Weights of a small transformer language model: 10 layers, RMSNorm before each block.
Each number is 128 + 32 x the weight over its row's rms, rounded and kept within 0 to 255. Layers, rows and columns count from 0. Numbers have three digits each. The size before them is the row's rms in percent of the matrix's.

# up: layer 7 MLP up, 1216x448, rms 0.0315, rows 880-910, columns 384-447
# down: layer 7 MLP down (transposed), 1216x448, rms 0.0294, rows 880-910, columns 384-447
# gate: layer 7 MLP gate, 1216x448, rms 0.0328, rows 881-911, columns 384-447
up880 093:131210132114159128130101145122123116122099170097125098134162103166140162117200114162177123148147113160070113144142115097108108165118137140090105121130138107101104086144130153108091110129138147
down880 092:145136074137096160096140169159162164139083118099100130111076127070117124129121122132124094175140108180136138079139087129139135108120126105122144173179153102113115122168104107132095116129114156
gate881 093:149203169066138126174093145172142163112124162154118127145186155140131156150120115162068092108129127073079148055128128105147165112166100079133091123145155176156108088179136151057116087122109103
up881 096:124137123108101179146119139128157159156107098108100124107141115140122154099161110126133108118167184141126132061103123163112166096142074142098095152178110120126143140124144093115101175117180151
down881 098:172055126164140145143101094106145069119099159140153091093090102120091099099084133115170114199056169103148108143111105135155083156123202191089105100166097086132128198080166120091155144125113092
gate882 092:122126118124124122113142121150146120150171150088147174117104099133143154097091094136123146138123136137139098159115149151163167088126174076126130130113121175111202114161091172082174090121176098
up882 093:109141191135084117092090151174161093112137175090126121115192179098154083125149118141104190120144081120083134148165152125106194133125109135096148123178051093083181112121131106118173085146124090
down882 094:095140181165154149117144080151084121166123131111107128134122093177070166095153112131107132155079186174120089116125134099137146116141100098119121104107137135148115116144095179120136158108153133
gate883 089:161132076158130143088129134119103096184107096130144171083123126100117087109138098110117153157087144050118119159181116117040139203153175116155143098126069126127120090122165127129080153089073093
up883 096:188080079188117137144125067077121114056157169140148111137119121144115073105081177178142136159132122124133125127036107120174111133105081133150147122091121120088109135131154170087177125157188093
down883 097:101124076181094112157102065080154077087122114114171116127096144184134105091120112090111163136128091091120056179099138075161214133141183100106186077132072162147146117159162133152105138152128089
gate884 103:067141112078119117161204154127156123160161104118163147109125051174169150121071184142089178089114116154193073113108160108099130068132148132132154186112103122128147150082080126122099067145117122
up884 099:075127185173061146099175114076140118159164111141131159169181131155103103166189141142135072098142154131112112159140139064118162121138137174091174117112158160166132134130140134187113156139152139
down884 100:127100187116088127119116158153120143153132163188140106149255091147106085073098101134100120112108149105169129133096089139127094122151125187144088116170138167116119175123156188091137084060130120
gate885 101:147113131115152145137155185141082136145104124123078158107075121115105066134108143144082128114122136098097170146113130106157179126135159134072072112132135158159090174101134088169118096073162127
up885 106:152139153098135173078203128158115125162195174167121058125110136096109127161110118166078101132159141076118111140198165106111139153121134080135125152121139152141171101098108145162170131159205147
down885 104:103086132134148123122097142172150160114154137116110136219146142104132123075125052125171129143078160109145063110152175122161151111132146135173134118156111141112120104186159145166178104146142140
gate886 095:141130140174059063162167183151142161111105096095152108108113147117109118121113092103147137095100069132096185149144194174178119148113155063130106141144095095178142108143137138120102085119127174
up886 100:149141105080070116153129200152134181100141119096134115164099148089133144198151131159154105089141059165106132020113112110117179116139138136133164196144156116159135125134128107093138100148124146
down886 099:087096149144115206150142072107144152138183093186141101100173081149164120138130185183112111182174125123138134121164129185088110106097092156132145097131152147134120166192159176101112112073107129
gate887 099:144143154120091155079135166134110154130068109139134144127090177144164073106159124114132115154125108118100152137139126183090147148166181107156038098169143098188116152137142074145123082117102142
up887 099:129124092107108091124194145101143119129099148107153129161105137086110150119150099124081148127148099129061136076126112095147101166121142112114155140122119102101154104120137058152130169159191147
down887 099:111126115180075138179040088050135109152102123110118114149176156146080173150140157108122129098109129098170137090123108119100071125112150194106141092145132133125142150193128160102120149138123135
gate888 101:133144136138152167190202090123095127110115180092114175087136142112180214132152104109115136150128121083071182162113097220114093164117126133140145141089127148126128124217131134151151094167128129
up888 103:074107175105189115080139075146088132163116196085168116097097087119137164154117169087101160125133123204105139175142110097141115140124123114104027139106137177124106154140126126138194116083118124
down888 102:185115119073135130115112096161152147160147102093138140095125157129119130088111123147075117093113119108187043125131102137139111188105149102134064136113081068183166154086077086088120139106094162
gate889 094:199137149094146049142160123129121060134130090164132174187199149163137184084157120168173137087114149116091095116140153133133123151088123117127097123197107141139141159133171149147154125112132176
up889 098:127107093082149077131088109093122110141118094171084131174105159070190138115100101156139098154169112162145143111136170157190117097154091147117153171162097122123105164118093180098100137086135139
down889 098:158035147102148176134142158128204138132064069147147128133148091155153156042082102136142135119134084131181148113144137093115130092141136154184154158145173158101111163171104117066153119088117095
gate890 112:185118070132115140144130121096171097111176158174057119140130125080139095141114085069129111091077074137117108100112112132159172136100142070128060118133154124136132130133123170083121120184188095
up890 104:141128105180083107118131113096117061155107089132144192141146102173120153160111152149145131164138114103083080108084146124099172122123132128150124080095133108151101126136174115114098140078108190
down890 106:164125111119168094123131100112161170140131099174079155147124118048122121103148150131129094130154110139168125116158108176149108194187144180113122173164167165149122064091162176126147146134122133
gate891 095:170128124068151134114118129127167139157133096131163156138146129096132090134168145162070099121103126124182170089113163127083140143150122118188127165105140190081098185106131150137168100200108061
up891 100:140164104164140095143140145119126201169166140134078139108160138112083119141130095109120096125149155135120167106153128106142114085117116178178098143104067103122158102098097145163105133059140156
down891 099:128126137080148148097163193101132148130125157146085146123194114064064081120162148140140109163138152191104195144127062122128099079113118182114133162171145112084109175201142139140159126156136087
gate892 088:128114130153120149139078111103129069160157170104164154131127101183125146135046169124081185124122147169086097155107124145141140108070170150140115088105122093111175163132115168130148135146083093
up892 090:147146139078063121102210089104066191069153136183202101114079154109118066126115117102172139150113107084158117128132129081136116111135104164169132146107144131109074119133133154123117087157186130
down892 089:141051122151146116102136136118129140173139141109142131171122110139120168086118099106105115074143218119070128096125042118135149073100082129128096089078136146095138243134176134140128127132104123
gate893 098:108155159139112138142128108085119131122194093153066199111189092172184099104188152124070153121100117138140102200117134137116153121141176116081162141072135113190122123102154189167114179150132113
up893 097:092144107171124159119165127079139070087137120111115063137140075026117165107109069178126103101111131116139151146147167125082152149121131115164183177106116139169124072141145120161190164077116182
down893 098:126135129082147075121157152131150168089197142120107101120123082131088085141109143135136120130107112100076139139111068138056128138147079178133102103123124082039138071148111082152194194095109119
gate894 104:144085181128106085183136106118091062080168062088113074117161121088081179030125130122176175047124153148170069135131122123130165132139110157099153153131082120093147178104122102087116128130086026
up894 103:037104149126153167176097094203125105107140111130092090175132160159176141082185132140148078119126190166090091133148114161121074144198144148122136098114117144173209125126082115123104107142180197
down894 102:112113146090127165138062121112106121102071047125112111071142111138149121112153103148132144221159133160105150144160119166186178146192138169084134160111110176105140191114121198156091146188186187
gate895 099:170125162103081135128117121100122172122084174175096134192119154135133111140174156113059125126083161078143054181167129128142181172174137167147140122113068139099103120102148104131132157124109170
up895 100:071119129088144148168165094125119138153129116147097107107176135222158132130184133132195110173138134133152127109122144125127146080136100105099108146147119085117159112126155136092133132071090154
down895 100:154156132117153091123088124070154161133189142155111140078124092185133134136091152140118123187121173093095074172157139115128172189110194124169141100201144129073134168085121083119090123112079169
gate896 097:130163123141095132175179103142084134114144171136160075120178145149123107172137158142090107096161171122089134148128176125070144164120096098114089123091164124102114102142113139157013069173120094
up896 102:137094085156128111108186127167144089059077135132109121130186102166140083124162128115139104104134135126088120155128109148162147084125179112111158112143092126140123149128128052184195104095137115
down896 097:157102177077116087153151115067154184085126149158127107145098120129147151080100113155103159107093143125158108074089047139141167085102187131146146109147185089157145176117151137151173085145143130
gate897 099:121150107127155117116188148117149090172177116114208110120152147173090128111080072114154220083121113146100102146095084064132138154134137116109087143137093153113082121125123113112157100149078151
up897 100:079135068101115130147126174187147137133169131156157111157108127131146126055116151100124129111166115154162106167123121136147149109156116129091148134136095159244120134106127115136135136143192107
down897 099:184180146129119131115118163080102121159109098154190082139093132134113099094169132104175137089184106176212095116053138169186089112165103116158160144108145063151099127127131099093187139130142106
gate898 098:127113161089146137083131114113110139145194102171131165058162133120088088104119084084110148146128122145155167091087133170102170114179128181124165140175087158157029141156104117119079073077107120
up898 103:163165153113152133176160080157140148142101119112087087108076141142101152089153118119103111086122161149117151128174132198122129102068145118144146160147107140139188110130176041140146140168119129
down898 103:111132170168126108164131094072109133144119149098149132150146184128156131174085102095130097165140071146156111119162229136130066080148114142145152166139130123135149151119205063110127176135153078
gate899 106:146085078196103133099118100178108077143091170148115099094149130078163129072135163129125122102057161106153185071113099131126088138132215122028085155111118100142140129156116096107124103099113136
up899 102:159127164120085104114071119098090096101124105112150085137162145088165152161102105138184116139116173161183150131169157180101160112172124150165148112162145093156119130126145122096091074108116114
down899 103:125159076178139085114086101148114110099107064179184206134120127127103129105064139174215140120079180114150107066139123102133138139121127177185122152098114099176097114150169128108157120214186145
gate900 106:177126136088048033153088159066098161114125119145100195136158062124197094163117117168103180138090173151137116169087141088108118187089136119103095112165190113122126139143147141073135116135184101
up900 102:153102079132093196138156100130152084103129081129166155192045101110125187090106113216076164134150125174044115141091099128133136082107154116135106116048114106069151084111087119103104143130143091
down900 105:151165103132132138190062170185068085135121119094114216092131087152086140126161151102090168147166140121168175157132154126121096131191092125122113218177103097119127135158134181163113115158139077
gate901 104:080112096130120205123128140154165188160186161139182157114097068123178105151133081113130145114095147118098108170107143118060141129187113128080070131092132153039090141126129129086211159149117107
up901 101:129138108182082142153135134098133096116159162144105119073161160161145163184165135093181186095151103148095154153153137200107147140121099109144104126131084156118112143111138122136139126099076125
down901 104:134137153137052180170094194175173145108144147156094113125180118133136113100163072122104130146073130131108072082133139113122118163145094148078120099134158105094121047150104148111103137157132137
gate902 095:094153144111132100103094119102126130100152097129175127113132115169121146132170108079104082144132127062122184122098118131170182140160156140113108108155117072178104105147126096090105155144065096
up902 100:099134121187161165093143121112143072116125113078162077145121155091135133113147105148129169201119188145201148131134115136088113156097129080108108152110070088108137105177146087163108132156142149
down902 100:118143086102135121178130144113126113071102126110158095132169155122085146094143161151196155154121106118101075156188122125097130130124134084132086193103147169149152079151164123168173146167093125
gate903 093:095122110102156113137171126133160179146172113141049163117170146081099178086154165141092090174114083213178154052127172173094071130089055133093127147172193163106099149147158127086114139105143122
up903 094:057102128177106146155119110130131138145112121140074135124178151112131161095144140098145096164109108128124128113108097095095154183117123175129122100080136115147116106122086202120136172112145142
down903 093:119170148222156091124110116110106129159115135118116130185170135109149126172119114132128186131099164062137124159116186108092119124126119137114148123176079083108134130094097163187137136088097098
gate904 102:199144163190155181150117169108103143207145136206099127153143086108139134109129134115092155110113070122183144114114165184175163095092167173164091101155104098110078144172082099102145101167085180
up904 103:143126130056157091083189052121083128138145135120102162060126164165106073147164122118185116129129135130172162141152102173090035101152144128147096095181114161083168136137114070120171114201154065
down904 104:107165161125076114174120115105150096101057109158088147125071200118132120153113097118156105116185106098139097159136175084157096076118143036141099136150152166160086122172136148129139118098174129
gate905 104:157074129165158174214178108131187105144205102103095140150118100079140126106187136090098106095122116108119159119109142153086137078148124125158118150120165113117145149148139157061069111103144121
up905 101:104115142174105142133130151042162090173084107116161088136105149160125115123089104166092076123133189112105096161124120139196144145164145092133101059132075083096100129106153184137169073164177131
down905 103:103112148146093139116066139069130138139093116130121083109068128178105120095105109121134101181141166129128179085087109136159118151164127120182193155101116114123123139155162158126137137156112110
gate906 099:106111101111111140111104125092104116110133116124121162160145042156137124112082106126165104077111048130080133094172162177186196118091142122181166078187103067112133189165102129119099138168134147
up906 100:146114131111106125132123165109094087133165153076156141092175068099170118199122134070146107110142129144105100126110143117157139070184129168152115198142096125152146102139079097169137112092136113
down906 101:127136161155122127154131159123169132116171189094133094146116099128060149149095168133142081127078168101089107114145158101136142119152104157113069136136102149101110096035123109126103165104174069
gate907 099:145008164162158189140131099096172102101092094149057175148113116078114097134114093125170167085121083088144105128129118093133108125147142156142168111149124157139128167121091137113132187101093083
up907 102:136100155102125208103153045123130139163102132174115136113080107145109160124130123120191154123172075113088145129061130056112144111128035111149156136152108160118116139073066140088154111051158140
down907 102:212197113118095120110151113104110133152102115153141146055115168183119115157068143161159151161137126150063168097100113133146101119087142088144171099123133157126157070152115127103133129120099138
gate908 092:094123072155136155162096129127143150176094141091185090137146070194126177128141133097139108148135125091169093162078124134108139104094086123142086152108159167150122134157162110129114122109212093
up908 093:110106148104075165126127181140105120101148181164086153095150138133159096147117103102115110130120098138069072152103024135155125125128100150108172150069137044221087122090121144172091112102167128
down908 092:096152097206111063108120105127073138155103097133149145192109052155119110127125099107141120153104135086130128119148166186114056109137116085161117144145110097136112169086143087163087121083097167
gate909 099:137113120096127154120192136117152147153095133120133145122157116093118108092086122150078146088093091069129169116119157150117130108133136071062092151101104091168100163095141155148117155157169155
up909 100:151092156111152092060077078124097177119097090162123169073100159088175095134083142047092110141103153072163110124086166099147112149127177113179104132111086137098135129126112178189160094231141096
down909 100:164113118094132136119087100118079102118164074106158126074169123117139142126140117097118135151048118146181145098167134133220065133095104180164138183068086093115107123116109079163107140060132142
gate910 095:110108138120135160149167119107161117115149147146091124146141131094145114160159065089077159137075141082186086120124128194115209115130152172131085152171098080134117128153137072115077096162117181
up910 101:163115098136125153112148111118128137103128147124127128194085089081131095098136087092123168138139098126156128141126160140111083101144114197155149147127172137121098159165127137115157065109136122
down910 103:165125165119175102042152114114155127163166122145113144149158092076131123177139144087156149173043119063143113110147180142073091154145119167168151182105149130150159146118127125167120107112090108
gate911 100:139137128091085093089133179109106135079135171117093114077163103099126111128176071136134120071086142118141120114106091112152180103128132103118111130136199143113122109212142136120122079168137123